config = dict(
    n_layer=8,
    n_head=10,
    activation='swiglu',
    norm='layernorm',
    norm_place='pre',
    norm_eps=1e-06,
    bias='none',
    tie_embeddings=False,
    init='trunc',
    optimizer='adamw',
    lr=0.000711,
    grad_clip=1.0,
    train_tokens=999900000,
    dataset='wikipedia_en',
)
Each number is 128 + 24 x the weight over its row's rms, rounded and kept within 0 to 255. Layers, rows and columns count from 0. Numbers have three digits each. The size before them is the row's rms in percent of the matrix's.

# layer 5 MLP gate, 1280x640, rms 0.0376, rows 635-664, columns 0-159
096:099155124158140085136115141124108198112141177161120172107133166133159172144159147132124161120124107135124143129134112168147130124142116139126162141126144115124086110112141146125136143141143142146137157126132149134124100162162118112132081124126117102149108146128071116134141132147189134136096122172080083103137105138141129118086084150093147092154100155121140121147163140108145118120084139134111154147105139105135112096131168135084175142121112102161142132114119126122138153112112169
107:117129113126158118152109119112154140148122108108162072095130168124135110171151160129147123110147162104142175106093120167131162130125111090154148167139149140116141143162124098157146165128089133184115100127145105099087128184149116181147140131122159148128115116124139126189117117133135138173106148086106113114139123113091133098128106170115111130119187116106123094111096112144116119114139125121124116136134134159108121140135130121083151111137095127121080136085140096122108127155150122
109:133122165123140151148101131117112113138127150152158145199119145132093091136115090121114135135114140121146118150144132135157115126117126094144107116142124130123131146125152097116100090149138139148133155113127100131123157161135138146095112142123124132105100097099152121144125161119132132142106166115173126125170176130091152122086110121138140165116134151152127097111127096087082123085134153130104114096161149142130158166141091089117122114159110091108116144145096121101112080139122082
090:142139113135119131147175123170082159143133143102140094111102099104115131105142165131145103072141129141145142132119112158107101138137110148148135151130148086139141107117169108080134094125108098110100136127174136149122095114095137136116133108156116173112147157088092096154111167121141182145148146128142160123105138119114151118113143093152128086156131060132152140136111152125126190143095059146164137098159133131135120121117106155127112131146156172135091121129081150127134147109169132
099:156137140182143115136132086150089123150107104124097151139117097120139164073113181094101149119115158136072143159172169113127086147128125091152138140129148099113165120155118139137160139140134149149177151156145145086133112135134150120130111102144141135163101141114096142109145154141116114152147162128102114096138133166145113166122090127134085109161157108141145133152107114129158140111154090112111131148156090111118141112113099130127147135131129134108122140132089135124137155108115165
092:116106104146128164146163142130169173108144115130097127165135131099150175149170138161091157152155068143106116156114136136131114108160171124109150168144101153144112110133168130125118174166114169161133108139126089131141131156149090163109127107130104168118133139150133113124092107107087106141096116117100128103131126108083112090137162174122118189135110111152147143086118121169126116142081145111104112100129138124119135068116172114132143183137134159143110117057146148106114163156143127
102:109164069121162117104155149127110139135122167128107142157157134134095145096113138104132151137096133136117109132094148143087180095125141118138140153120108171117171098126156095160098107099093130192127177140137116110128139144138109116137125132109173165107110124164125117127099133131121178131139149131126162117155106110168120150141148099077133134165115159170132124148129125125157104134136166095105155101085111196141114140117096121155121127133138173139134124127126134167093113120150162
097:103119163179099092137153113106149146144159145134134128093147112111161120081126092146160130157136139139118154135083101121122092101074099104158151093149104154122157124106134084106125172129132109142161144147167151145130151135161119123157105148136092114147141164093113130138097109157128147124066118110163119140127111154145119163138116159140122132124151132105142126121152097102147128153101113130136120134096126131094138116156125136144143118096099142128162158142076133123089153113116099
106:158126145189089152108116114119162118102113152108127125125114106143095102100129162173104105158177153122119141104164098170118136137118100135144157111106153165125120128209122153154119124104166119138103124157099111141116112129123138117106124109197122114153122122104106126163141090192123127128126116121115104160114159106132160124134088097138164145093087127092126087107159109145144157107115129150151097086183140117174141129148090155173138136114120072119135142136123136159140138109161165
100:097100146065125161162160126114152138107096115125107158113137135151120111099130140134145105132144129143088131146090132154131135126134132122117129127121106097125101122144145117148150138094177120183127116116124124125087174156142170122083125089145127145076139183153144157140143117108070119115088123106115123133118068142140133117073124133106178124115137150127126138153138130143128143131161136102136076157106136139134137118163155132111166114089151109114121110113125074141073120155083105
102:164191083096115152134114082170153122145163130084130120112159112077108141174136116122145123133125126110157144148127185112105134117107098142162120139130113131097078072150152141203147117148150146178098080158128105146120149144117056117112143093164157136110127106111139106143140127142131174125120123133135104164156159140150115122108145151116157122147117126135114096133127073124161144143147137102130128113124111141138150174151045120156146110143103119136134108113134109120152129134157114
101:111105103119137157143127133112184108157058125124153093125174135125138105176156127089141102119141099136134103137161161121124099129152179140139098138098122161122154111087157120152139123145126114110096133146137106107142115136121115108065138112133120144141114120120103135132181111100117149103084151139108144145104128127137117132127097089168172143069154078149149128099102133098124146128149148115133133137157115134131140120125128148141068108093148128142110129098136164150142101152103124
107:138084118120107092106114108122102105137115156113159144124155139183116124123094128150127154131099124102092118128156159120143118156116157122076074140125117157138113120153111141126154144129144136093167200147117126103124136136107126114090121118118167119169145119156120110150149129131149149120128114155176074146122124093153141138115105124152129111117122168112134148148109130082133183084158118111109148124114141142072118154091119123143099095127138119123143121106080105151158119135128139
095:113183127105143148123134147110100124093137079132105121085161129113077128131110117144122129175148134099135101116106098187127150132150153154146117146128159104124118098123089143127132157105130137172096143131171146123099136110184137153106105111126133130105107165108129116145117144144159141134125144147152123136155130100147130113168142106122124144141109121137104119150126139164139143138108127109099164105057089133134149125121110146108113154111127121154125084143130151125079074096126120
090:150147106157085143114164144132106125152151149102156105172126137095122163106138127192100140088106102159135154135112101153105115075109116130125134127136114106125129114107146129106157156139127130184103148103154121121121111140131158143101067120143065119122147157128097157095100122142107165134108120143109155118116127109136125128117159099121109071119117091152141121122160154138108121115075101119121133122141169124118177132084058132127141140127109127132118134111123079085108122142141119
103:088110138141132188101152150173123141120122122126131095121104100139087091098104095121169117110151128103100185130096165144110112161111146124161132142138177149141119121135131129133126135120101155112125099118095144124156082115126114130168171153104113114105094097149124139122153171087153142129121188121161092106138102120125154130138127107129157139114128133116089123124136088099132122183158134109155164099108085084075119098113101110114121111091083123116147089131135165125143137116117124
103:117129124131081155101142115114104173098129120171128163122046122126125141127134140120064147100095150132136158111130094120110104163136100077133082156098113102126156094168097130170121110129148132120126161152165107094136130091096159107118163133145159134153096093144121109126138091136140123110108190124129111147102137156108154123133065055079161127095136055123085150115128190113120099135102145111149136131167102172082095138149137119118119125180125139191134121136115130116153112109107122
102:092100125140143107099085120121143093141126143068171105092151109131151147103154115138158114138122156075105128103102113159094114090114134133111062157108111124114119098164141142101135143114129159127136080167140115070191131101112078103120157133181154128115146126124156138119132123108143124168135154140145117110122170153089120115153129110105146151138112125126122106157124133099176144114180149150167127135128159138093158145120146135153159104091109127094145109140132108116095155127153150
096:159134158113170156088128135126061147094095126085132121173142131138113105161127127148121159119153136127124138120167094096136139105105114149114137134148112098122143124123082147093178081130118131171118140146139134104128097157101159163161139120176089145114118159115102077121149122133163139101128107125083158099183151118148106133135109099124074153131168158113182153076141163108184139132075128113138154133150136142142120097156058131134145156157108151091138111133101140136103125075154170
102:193164155099090131181119161171145133154107100097131122149186155104129143086146120116154163154119159088142158143155119137098109153158140131141154152107133107115133126131126135072090142134158145126152135152121114128127103112126064132111106088147083123123125143100101075132123159093161145116103151134093142163137143125112145122110138123097106093149143116115103102139168134128130158088150144142102123162092120112120122190145143153141095100137111143138086114120126113054120135123131146
101:154080139098111143117109168139064132150126115137132215199100147123125122144107093131116108109125129166096101127132109128123102143163167137112155097132123147129129116136099164125103094111137134127118143114158154111100146135132155168134092109077094120113112118131130161110103135126104131145147125092096129149177118099091156097113150146123125150112159132170108093099107114108144106134125121121104159114129168113130129171128133142141150128137113119143132139164152106109138133085173136
102:107145119111128121158156126086143145104121084143104103168158172127133144108142121168154078139141137113121123120124154095133128085158159120138122147117146090109109172155149135128142162150144129159153142145146109100088106157109118139160177136138108104129097148149124140150113168120152145110127110103087129105159137117082143109115140141101151122120168095100144117139127140098153115130119158149143140121121152129100137128094121171105147152174131177149170132090178149107132130095083121
104:159161133110150159145182141073122106115115083086109117115137168149096112142101155167133125114103104141139100157113144153148156158190138148137104112125129123114115131091145117096169166107124128153084126121078137175169114164083146109121133118146124145098158115157097151172089088121072117134104151088132146148163142110148121154134112124087152143128114100128129140121069115142118128079148112148128149131103111155147141153126141156128122141099105181091098128123137150122160102132160156
096:119104103088130128101168148114094123103106136095117107122153110112140130129117105126122156113134146148166130121154091081135090163142142122122077153108141127122139142084118160139106105133130144103100149148135104125183136083166142135124120133085124134125160144118102100111140143111115145097127142159164104188136083079146124114075157160107117107098159136123146124139103133146157137168137109099124171115113110130159148067121129109101136125175123144155167144145128134151093143109116144
098:129149126136121153075104109131114133133113136143093156115140103149099153127092143133107118119195145095100127162133156065152095149118149076124149139167104114139119116145113077090163153114133120126150150095095139150117131162159123150116115084128142123113076154129105115112101105132120123100143163122131139119144119149175125093137114124124134121145113127108137148182127127174131200137184106105143121133129114152132124162141111088075109091144119102091127117112063121108135136099138130
102:130088127124154084158138100129107128127096114108175123118129131136157157131117121149170149134137141113123155180136127144081106158121148115141133154137134123128095120165159110172117115172145152131144151113132098163073158153127132126150095107120115155154103156116117118149121136154140123162093144129112089112129123135148124140126100143137083145132116106121099133111115124145168109097107160133118130160147160167120156154079102138134132157135139114083108122128140140137131123119129135
091:137119181134078149146145142083151166128121132151134140144123102130137135122146128100136109124167113142158076192115112155124106137130128163153121105133114129132116096127133150111147114129125104144087174096114139116165133119129158135100118163165152129111110122102182130098137165099158117167146098104118135086143140146107128103162121129140100134129113139131114122113151145114138128135141127163116124117180111152073101081119116159097074151083156125142102138114184146151147103165161156
088:112108171131096146147095168125136127076100101128141134122135143156152135129153116173105145170152156122086137109104081123132096132098105145103160151139102127101114132079123098138123136120148132105111094120180153144172093124164128137099154126117123136135165128140115093101145112104132119124124081139110112116117157150146130130141154062179136187147147120162141077134137168101113111114160111144149157110092105125122128149136143132123133081096135139147108135120088123103141166130175101
097:152098121120128126106153154184092132127166113118115119155119155124126151143143082131156175104063127128137133120118120161102133118145136125214104156135115129124119072110100129155120140160111180110138110159133128131123124117124112132122099115159120102112103101113098116149150119143124208122140125144105114148129132132114125152085159115115143136176143122095114107106113136130160143137111086127108138157141117136164119168108115101110118100166088112137164110110180171129106134120169122
095:100139079125127089141141171107149135108145152085119151112149132148149140120100138150138116151171111123118123146158166132131151138163100096162120140122140131114117099174150137111109130099161114122100116103070109149116118160101099080107119089120102139120140125134119150108109093137088154098110108147081159137104102117102147138104114116092151114121122134137108131125127149112154182094102138098176088161066138164143144101124126095161131112113123106075148110106109116130146111098142128
# layer 5 MLP up, 1280x640, rms 0.0376, rows 635-663, columns 0-159
094:150176102153139120126103149097073103109092122093104123149081106115140128144143122100098169142131070147129135111164109105156139191188148123115139105071132135118117119107120105133143159133148143148136128129147177110147140114117096119152114111147112139117152191121099116109136083122137142092108125107120157155128128126173118151178125143116153106140123114136139152103113145132173145127152106137124132084132130096118088121122153113138114131118132147182100131151134101162075122101149167
100:143114102183139096122068126126142130150156134087135117172088106158103121104112144132120168132075138155145138097159129145119133154111093136160130108127126095119210134171107136143130114124153092117071107118114142110151141112194147082153111143109118104137140112086128135147113102138178149105154123153082115128160102156094130127160125107114106125127123140118165132131135197129107149130130097099118150115193122097109131128148101145165113162093107135166094148140136115110143135088104125
100:126153099120125129142142101133108158149105138139117121111131173086109124104133106161189094141075116108152126137120177146134128179142109123117064132098069127140104125129167106145117108097138086079119142154153134160108100116144159121114145105136127147137091144111130126150116120159098148125089129131124139129133155132129137098123133120111124131113127116101159143143139094140128144123085094098169094137118125113154152139117156154160121157120116142105155143099153121100105105123131134
102:134151113142161087129124144154099113173156147107160145159124085114158089134105142118144164087130172097157128147116117107128148117115093105173115109134104137151135120122135105128114162137063114091144185145134124140097148127155099126165134145149184143149107153151126094126119147133113141133177122169146169128150147141125124081106117109094153132136099127141132104121120122100137151135140116106139134133114095139121095118133122133091127132170128125112146147171084149132127137159140108
094:149082144123173163090141110161126159135090101148129149114117146152119177150121112118082139110088085118151131134103115121106106171149148112126142113156068076121149174107102192113109166138101108163093167123127134110092101088127142139104149117122145181149082085148124131145142147139126136123086111114097114089111135160138131107107071099122099112111148172120118115111164081130182121089094141162117112145133176174133143122108132138139122106147097107181110137131110080166158144089110158
091:156139116137162169091103099152090170131115150162112140137144109141118173121131131163085138104105162127178135146174112176134165099137093134130107158151116134150133108107120083111132128168080131101103147122190163144117157122116128144123123159178139130156128090122125112108142154116115107130155130161142141141147120156172144140135141127127170119115112123110121117135108090117128100118091124142107137170123148163181156157135155140081071115128080106105127119133118130143090101122115084
094:153087138099112131145140155122138150158130101150165160129131139156120091114134149104127093129131176126115117141117127136102143093128100121119137078132094169146103089157118138166135137092119143142143205131110131094119153137119118110167147166132104142135086121161128140131131125117104149121117114131105110133137151164105135096128136121139103127093152123119124145138134089105116126105168157119103093129143105090100140156110119119127150101118197094128102127151178102123158145096134110
099:111119118112106166141134101121130136138108100144156151142152137164139146129130132129113131164094108090173122120149124170131141136104141100110135125184070130109150136094114122151108101098121124107141159114147135165129102110132151107150129137096105191138112134184113106131109138131101161133122108135135181119090085156112138096135108081148099126130139128111148174141134122146149083121124148115146133125129125086114118123136160123148098123109159157162071092086147119096101127118103148
109:127164109119103145128153127169140136143155162124117089138072109113128147157131142107138137075167077120131129127117156109126116105105083149129128118115123135109142129147147136147102215137098126158110147108172147095204112105118137099147130138113127165167113130134119121091100112154153176123150161145111143086160141124141129163154124145155156170161121107138129098156104103155172130120099135123147146144152096135128117164126124114104126142142116111145131118150142163115152145121145108
098:137123103157132106177162066122144179119137127184134111135111136155098169126123143125135098102154115152109137112146122115115130098134178096165121118150136148126145181146133119143064146168130141116128135123118143090119146148130162120111109110116122141172133097164120104178077156160146128146128163120140117162116137148149149138130170153116061161137109118145149134095123171125094099112102138142117170125156137136116104149089130112097121132130104101183133157140141149112131085114146158
093:076132101097131154131143110110131124113110112107150149116162164132121126086125170120139147124195132121100117133105163148160103130108139145098170120124129098143109113170132094110156126144145113198143149150125116113118143116116157083144114119123106119150127126149156111131109145097132124132162107123150122162158153116129136154151113122152144101146119136159142125110141141146109157169144125190159149139134165153125148132144127127128091150159112101118180149138118140166124105106118092
095:121150167149156097131141104131129121119130145158151102098094121130138085129107149129154116079152090146163075115098156149099141133116174164141117104105112113126145186146138137188167120143133100138147134161130157087174148119097131133118130115124135123100102107122084165123154119087122119109164155128107142115133135122105112123198153093117159096129130088142134145121130069065100102130165135103137116129085110154126098171107137130185161140130128125144140075141116152133109105110142094
104:117119104129143125140136143135150124146133173176146155168149138202113118100103082200099152117155126100109150089155143140172162110182104143119116091097108138129115163148144137096130121134171124141113156116112111168137156161184152123118105134095133129097155115122124091145114100099088121193155118173153153126110124122155134121159120096149119182101132130169124153089131140127141135082110116137154121124148161075192165106154121121155114138069153129159154148145101125172163141116133109
092:088152128110073173133144147120133143155137145129132165115120121166150131149117122131148113127127123124147147134149106109110160081117147109113124146117164142133153105143097148136104110152138142159131148140150113156110155093117118115145093165102157121156171134128153139120147134140163167177149140168120117140120116120142129111125111081160079093164127122118130132184118131138131144091090152166099148123108129156135167106163143120125157129173103140119126099120101143160157132095099096
108:130112157119088100114104178124171104141089132138123161153126147132166138123104125108120137099129108145128110124114101104126113183176112115117145140136145094127127109172104126132169099081173109122167105161123139081141124101111132118076124128101124159117099086102095109127119125160149100100110139104128121071149114139118137150150151151141147094136146164128129160143140153113149104160168099163122123101112118172141101156141144104114094090115173153141112143086117105145134123087156114
108:056114139168147133134129143155172136155182121111147118133112104074144124119149123123119136116154145155148064114158131139121117121123085117123124125162104142124142142128127107131118114124082104113163130125122129109122151121126115108110132125099111137157140106145144134142139195110152163123112116093100099122125114129136125166158080140125121116165148149121149154154143093121118152138081154142115120149130118119123131081141156124118115126149109131109099137165114153115132122134070132
106:154120152126093130111088150138162132137119130151118163168147115166171092100136146124140124147157125167099128130144166096133131162119117107104125105111128119141126142161138146127168105153129124151163168128101122139116145146163119093145094113145137115124155167126095130086092154109179151140156121095125122097129145111164129133103126155140122085166122190122115121159117112126114138140115179131154121135133127130096114126107117130132125062107116133159154163111108108127135147168155125
102:164115119123117141133140137173111151122139134137100135136105121123151162129140131114152121105128136123180128130130113139142105119109118144109153135092150115132095132134122133150111127129136112115162122112102131157141115146136118137174133163133129112114162139107105173152098142138101128134146145139134109176178101097078139145118089138130083122098125128140088164100118073147127141129143139141106131153131149127148152080110142077133158145123126158155105121133180136133146137151131109
097:095128118112154154140119131125105138102127164157118108117156130117106143138107146146143122111106118118128128114114141120119098114181107097158152156181104137139122117159159139106102128094160164158129153144087101109086147130176172123124172089139135146172120135136101114104138102131139148141129181106154174147156113100145134111174143134140128147156102122139127146111134137157122152122150133147144105142145161114110106146115107123123099136106108131146146149100135158118144124111162153
105:142087138146077150119103116108114115132144151148166181100095093169135148125126132140132158106143149137135127125126069149112061128132144134114149160136138132113127046132101112133132155174124141128140174160154121149147133148062143100124087117138137132159161163100148102117125158115143139162125137112114131143075103123155119154127162083137117164104123142110169162168115091092124139179113121133101114100105134166110137117136121149156106098170112157149116176167115122092125100146119103
103:178152152144133135125123114137131079080131135126124159145139156117127103098100114129111128139110121069148154144111091149146132126091134120155129131107137114143174117101100125137151148103114128117132136131117142129122135125067151112102118120171127123154116089196201095134177103124124100120151110137111111088106120133151126157137181090133121122066131079098140150138118112117097118112110123153149089127161139132129114144118145122152098112166086132087100134169128093105129130160104099
101:174120066118168119138166158157163112175124129153175116158102071135083136104142128146145137119168098120155121108161131120158110114121147114163138135095175114120111138141132140094151100167134099105114146110152118099151143150146132119138168120122144110092144115098122129138116157188113154117125083111159163116134103112148125085116138108111181134088137079122154134134138149165137137173111098138173130134146162138133103121120100071084135108127158093138129124126128139132086123098161160
101:113128160151134147077107149146197118100162169123132147107141167143098106150091140169136141095156152118087086094093078159130102118095113177084127172167085123127099130134135111139113150137065118124150141135124118137141158159092137116153144120138123106092128134150119152150152129072133136159107111180126131159106115086083132089132157100168094160156094138101194092153109197168106161129172154125107104115123099105142133117149120125147139148119150129087153088158136132084112129114124174
100:137113113131141121067193134126112136092100115096118060108186148158119159154142137095159115183158117076110148146116115105115180139150127118083109147103159134148152122127123155176127096101146109151104113133129127117112135103098104164061136117131159106128099146134132154102098141135158138116145130138138140122118095120124122102100123143089117052100118158146136144101125165149159141096125093141150095108158153161089121136127140122125153129132154125131174087160133143176100146117116142
095:115110124137121141099136174127126202131131118151168126113108126103134095097170101110121156138108105144180164107072115158130087143125126103139155125098134142117142189178106101120142091164084138151136132175185088103109137133110107119183159125139106125177157126097125130147084115137158171129132083129121098128130109138146125122136140119106136184128110094122074132095102139121151129135112122121147156121158124077117116159156114158158151075126171131144112135141154118120109121097103123
102:119118122111133097145143132162104128150153124168114115140127126143139094141148129143144122124099087142097151127126129104121131169104110085118127126110120099150122092158090124162092152103116135112123104113149113103068140161154138156129124150100122140145093118116166139139122125120114141137147156127150164124146111127155146133080148159098139100151142169157155113138124119139073085131120138125155111154126143131149132106149127070086103098114140128134151106139152156134124103114134187
092:126140165168117133151137173148160165121151125111134132109137186167126104096132108110149130139093167133118123113136105130147111129134124125096125127135129106151145129125099086112131088151124132132158119081151139116138118121153122135117113107084126127137149132142131137172120086131108141123113137126078094120064175163134153171121141138083128085097162119117088137165134115126101090130165148093142099130098127165109091098124089123150162100098109141088161143132125137111118098147137112
087:118114147124166084150131100106152151137128140152103118116110127093107155143131176129095087132124065125150147141140100133137118152143154123084113168137135120130128161078135105107104163124127143130100110122146094102119108125107182114136099140130134129115146148101099087158159088129145142168139106147177111120147133173094106125180109114152126140149139174078160167115138161100121120085150108135171151119121135096122128158136135114105120114085114132141136113145125112138140156070105177
106:146151121103152173082143163123125136143101082114111133093110141118127145100157133128149122188061081130095123119099064117132171123135092188162133143135146144126122127136103115079134141133134085166125145114092147108102161147148089145109140088124149178084116110150103161139101133157110131143109122088126143134105131077118131133132115117137157151155134149135166132138123114113167144102100143130144103112142129098123125094126118148157148139112147134138142113133152163138157128122129122
# layer 5 MLP down (transposed), 1280x640, rms 0.0313, rows 635-663, columns 0-159
097:158113142130106145143144152119129167160058153129116133126152146198131151088162139109112128110127135138131124111152144160148127144131120167138109065136149138151117105175088134115105130118140150129114148104115125128165153104159137125131170110121119121129122122142139125131103123107113121168115125135110116137152134139109122110118086152141120106107121159144152123150137141121128102138133120111122137125104130123151113092133086094080146119143162110146138137133139126117119105107156137
101:129126089108117136133134130127160170156125102141140169130144155121131114180146130115101119127149160152131097162099111101165141159171065132105123096149072149149139133110092098114134172151174121117161108145160141136154134098140108132138107112095107156101105156092165138137166120090152141139203129148153135117082095089163154157081099140105136131130167146133085071174150142126140137090134126159151101113125141150133137119125135135110122113172165161119120136100127129114132119125105132
095:119133086123095140155105157121146151152150152110106143160123117120127135148092116129154144145109079127116184125053152135131129173121102127157135148104132095091114093104079154148172108116117146078146117148137122167099087145111115143159123136169118159108123136134121169078124130101152174103118152130177146131102103118121201144129105111109118144142127097083096154138132129119124102114120113115109135127076101093148135136141153178138132110118115131109116066147137152105105150086134114
096:117140113098125164135106108145131109079121118151127118106130121141151138137110145113169124130128218109157136126181150149098155102111124121121119094163094142224101114103142125113116134133101152109129142155139114159146133147161141111200141125096165104174124093112124129119145137112133125125140107179149149148190105119158112126135122138092119108140093130144100135149145086135132144137122188145124134148098128158116117152155139145101173090154122114089162149148108104156146126180122097
099:167118118138115103124142118122122122169146184128119150112121103135148130111127102117118192116130148170093136102139148077125131090169117143147119137073112115008132143159059141110160087186090117103117105103105139127157145180085112156120143106141119100175153138114152125164140108146172111147139136153129150153063163105082180112110112162113140115085152116072128110144132131120119109090163119101136156114126133127121111131127111073146106143132132091137124126149085112147132097096138120
089:106102159140146099125145157118128085116137117164162091109102143150125088140129137147125123194176083106101110126110151144092117124102109105129159147130103114060062124157139138142120124114135157142141085144134102094138127150162084122127098154114156092115092143131137104154083090166130134187094107129142089151117125171119121099165097150083112105092097113165135127141122150105171124124119081121135107103132123105144107118157150151120121136096130117126105106082130128152125108099101171
096:104138163173125141100135128112153135125131108154128123140115129114138154147136110127122133132119158148139168177129113083139095126115156110106108099151146080193154133110125110131166140136133145124119111169119163160127126115084088135100114100164113058095135144128110125150147181140157104146160094137152137165101131146083129151137106108132092099113102061078115180111116116117147172135092071164128104137149135159146138090131127138107111116185134122127091123144091125118107118105169132
098:176124163172139126137099143136122114102142161149109098128141074135128119148134155143106104122115108133141118121147174136148096121135122100124114161113156123156088157123106121125099130128111139167127170133088091113132134107141133151119153109091148085093099126138163081138111116151131148110107130136111131134148123162139189123077110123120152134151114122100155093139125115108120103136116101164135128101148094141113121092124143111116087086146095155118133108161153192149107124124145131
106:113135125172148144112117132130132153102097180152141153126155106158154142192126126131121116111110113138150178087123106072086213153128131122107132137096118116158123115127126115134145148155141158160114130131128154121128133097171099134145142163107131117184101121172116111109160160169149105138127138116106119143150106145130083087141117127129119173142127124131142156139154122142126118090133128106120119137106118115129165135157125169111154130140168112119097092083100126100076135167072118
097:120169095133112169114139130094156158148110131182126119138092098151133114136119119126109140148107170130128136129132142124148104145168104175126153128166118141136147119092092134104188098148145129118120117140122097137133141115096120122129162112138145141072116140138124118111125140133100167096082131109102122134124130093170111121112117137107100141106122122125114152149096134087145139113122114138110138139112180133090128175145107099152117143135147118154124127114123119131098118163154121
096:123136153079090138111190113149152162117140148175083092137103123141125131140121071111109158108119131154119117088102083146146110147112092148135162127107129116110181084095099134107145164146077127112185135183121119143127126130103110103164136106087166108135079096103138104134127135088113185156127166157099184084120102143154094161126119169130182141171146130145109141128084111109071133121065136103127154114119128153122162117114118109134120115167141133137104115130130138109074111110118119
100:126129146143122106095102148138122089118108099140110109111150105122171126113129155144134145152153093120116122183123143104177124107155138127110145138155152127091102126134105133140121120149177108137129146098102135082119136145166179165143138117146158064119141155125155102173098122159137098090153136120134107119137145039135176097094119125091137134114108142077149133129133130139127111125126140074126142106188156134105165101133124091136089164141082130114146170137089172159110107102149146
106:089146163124069159149113144130126144136107132102142088126166153090139121137166122110105124163103161163122124106146128122176106122122162103172167177165149083157095138066108129119112132139154114122094125139099106078112146116129096170107079157135127098124151124156139140092126106125135158131124112092078143133128152169120109104145144185107108123127126139143161123122111140115161110150140121124150103141151092129168159157157110121132127140116123148172065146110152141098111144100135138
094:194121122151134097120099119152111122125151092120099097089111079120095126118145146141125121147115192084120114109161119181151139119098130124143106102135101110156088127153103096155124126141153143155150134113109102124119162136136171172128164131138126116139114091121093131100129175147127151097135114073129158089147138164106157084109178166153147122125151159131130122116134123113122111135132123134131103125135122129129120117123095151142159103139102161102076126137147135145123144103099111
097:141139136106116094112140168138087070185130137136119142107099123128170160149151127147131122150145057147094152112085130142189120137101107141112159211128112106121091118136161085144149110117159117158118137120128103075099108116110128116087117150125048139105143128122114140149098146154118096147146127069131156113126101107168234171142193091156110114135115137087165149124134129194119132130134086092127145149110156135151107141091091155133128135116143148133100152135154083096093113062116143
108:151107099138142131090112108146175117139113130115121085101173088167145119128104110115147142134122145114155095147131111144165153119155147078130107155162096140000187098135137137155146105121102136149133099134155130121128165122114120101106163143108152130102132130107077133122125100131163124137097089134135148116133132150123143139117123100114138098110141137182152108097111193136123096143150148128104095086147078149113131131119104159151098103138111122134132183182122125163147155136129119
103:118123109104128125092099152095070122171134131150121102041099134135130125140168128107125120123125085082134149137133108112161122081131052148116132092163130134084137126132121127100126110155116115115166180144125131200127149138161085134154138127127174091121139144098109131131123137140158168134127172172145150074097106115140230130123160123107166175136120181152108127121155095143134134144110122121105105145095184142131112107177063142115155088159124102137147115119138167147148142145127115
100:132118126148132138118124118100154141111060139124152142143159119101134139134128128132135145150145222088177140117114112125123161085127177134134106134102123137145107125158153141141169168139108099135118147120123109120102149071138123146189148131120114166165110145172108080138158122144128150098141115163089110120130151174126101160153111104136142114116107157145180142124133125142098126142139156153106115128152151129120085133152114120163129141119147146114129157116169121082110145165155173
099:132139132158108128108126112146111086151144127149152126108140146124086119143128098106131125132120116159122098113111102160053122131156143090083144125133140121152124130062123103126134126095140135114120129112085124140145105172102115126081162164094163088130190131112105153138106111150143150116104091142160127167125123162084098109103115139142124162129180155090114167114103148105113095148148104124125080161130100132112156146129139140102164145162116127107119120180088148135120166086147111
100:122115133128097124163087150168132118133164164092120168126128132095120140088104105115119140101116146107133127114086087137110096128121192117143124150112101110173193088127161121126105105122114135156134107123113121163099122128120146114164147081167074119137125092100136115098127154146168123093133099117092098114125142123094205138144149103124089156146150136146148100125120147106138133144118102085102108095106107102105144148139117085120126121128101123163144116193114126120109124145132128
102:128109096088103175143177151124179143111118116121096144091158122157093115100162094110151127106147086147169115132135091127123124132149108115166126099097134126189120119121125127162125094107121120152146134141108129129122171107176103118124156118097128119096137091065121135129131133093164170093158168138152161134129092123123127104113126101121118134113153141125116142104109156148098142171129127121141130119070120142129113121085181116101131105151114142107123158126108100155139120138121114
104:111135093135129124142172162148149128104108076143179095119099121151135097139119124139105117108087115113159130159144097143094154137120127103132102112173119158255110116111111128134177156100136140106115093091154146150158144085120143181134161095116116087151144074106095139157153175146085115141116139112135123195094089127136038160131113134162138094120115133153139125138145127129072097108106104119104154125126088147150146109127147084173103103099166154151131147090114094111115091123126118
102:112133169087132101142127137123113144129153123108159151127100134148150142125117094193096123108159078125138126161139164115047084127134143127097125142119148096094166136119120154119130119138079158103139069146187137146111165169141153097137098162118116120140162145083111146104096151124138161158159143129152079144154104159130090157147150150135148134127135089181112124142149114122121168088104120102109156128143110140125097114115108130119144110134122158163124124136117130167100120134138111
096:098097099108105131107165113081136106138119144107097157164124153132107164145121144124123117104110125126175121125141134149112141132130161127150141102140140166255110135141132132119116124086123143153146144135104100129174103107127116122145109203082092088089162145135137110151099109100146127127127111126105065122143143138186084144077118127106129151144163114122088132134121147114121153178144135131114126140103100145140149112143123124123146126150139143158127135130140143135117087135129128
098:065180098122061136127129147098115129167157163128134099138128107098101110148152142134146088139091129148106111136094165096120127119143177092148067122122108167114152122084135153112147116116136131125121148092099150120158129111146132115084143139113104137108146122123132160090146120115127082138132136138098138114099163142158106071089128121142100118127148170131112138139071129175125143179129119123119118136121133105120122097126149135194115149117088150086152121152110184123124106158111150
102:105163125115130132133097148096150090147115146070105124082166173101145147147140148093120134131080076153187119092137111148179115126146114118160095147153130167021146170102141114114083195124101129079152138148156120113135159147128144140114137129149127144123142137116125133165180153079128165121088086085136135135169151099136239092120156154127113133147115121079127112103138147099108114144071149118108148146134147139128165135111138106155138156156137164122124097159118151122124165146138117
093:142119138137136138175092104115142159127076121112126087102127107122118178143163144103160110124150157130158117161127085119077110145145171177157148103152127145139097134083148131117168171126132157111178122103154106123143090183128095116118151120157156146160135133137170150131112117101116134151166140141141117110113086116108050109155118137117130144167127143126144147089114114083125118111120153094122150144109159127114124118101137147138090133131174142156122158124114151132125096135143147
091:102138085152130151111120114105168143165144181137149133142155133121178089107152146147111145167124174096142138120107144135150136148141128141155051136081130165130136119131157122182114135112141129156102137157113132176124140146142104111156134172127156110105136085119174084135127158175149106125160128127095139114109130081177145140130103162111120109138109148072158113157138153159172150136165123100164136126105109143090085113130114110175116157174097138107114148131188153164116082129148123
102:152097150119132140109155094112147107133129106119135099147142137098160129107166101098123075131107107166139136143150096150050119126115119127128104124127085154146127158146161104144129091100110133156120140091115078190139113109141098105085121123151150110112123105102178125150129134119116135133133140116119113093129147133142143125087151117143159100161163111159113085159085133124177149150143124094147146157144157123130147100148135152114117141168118126116099136159111133133151156100128100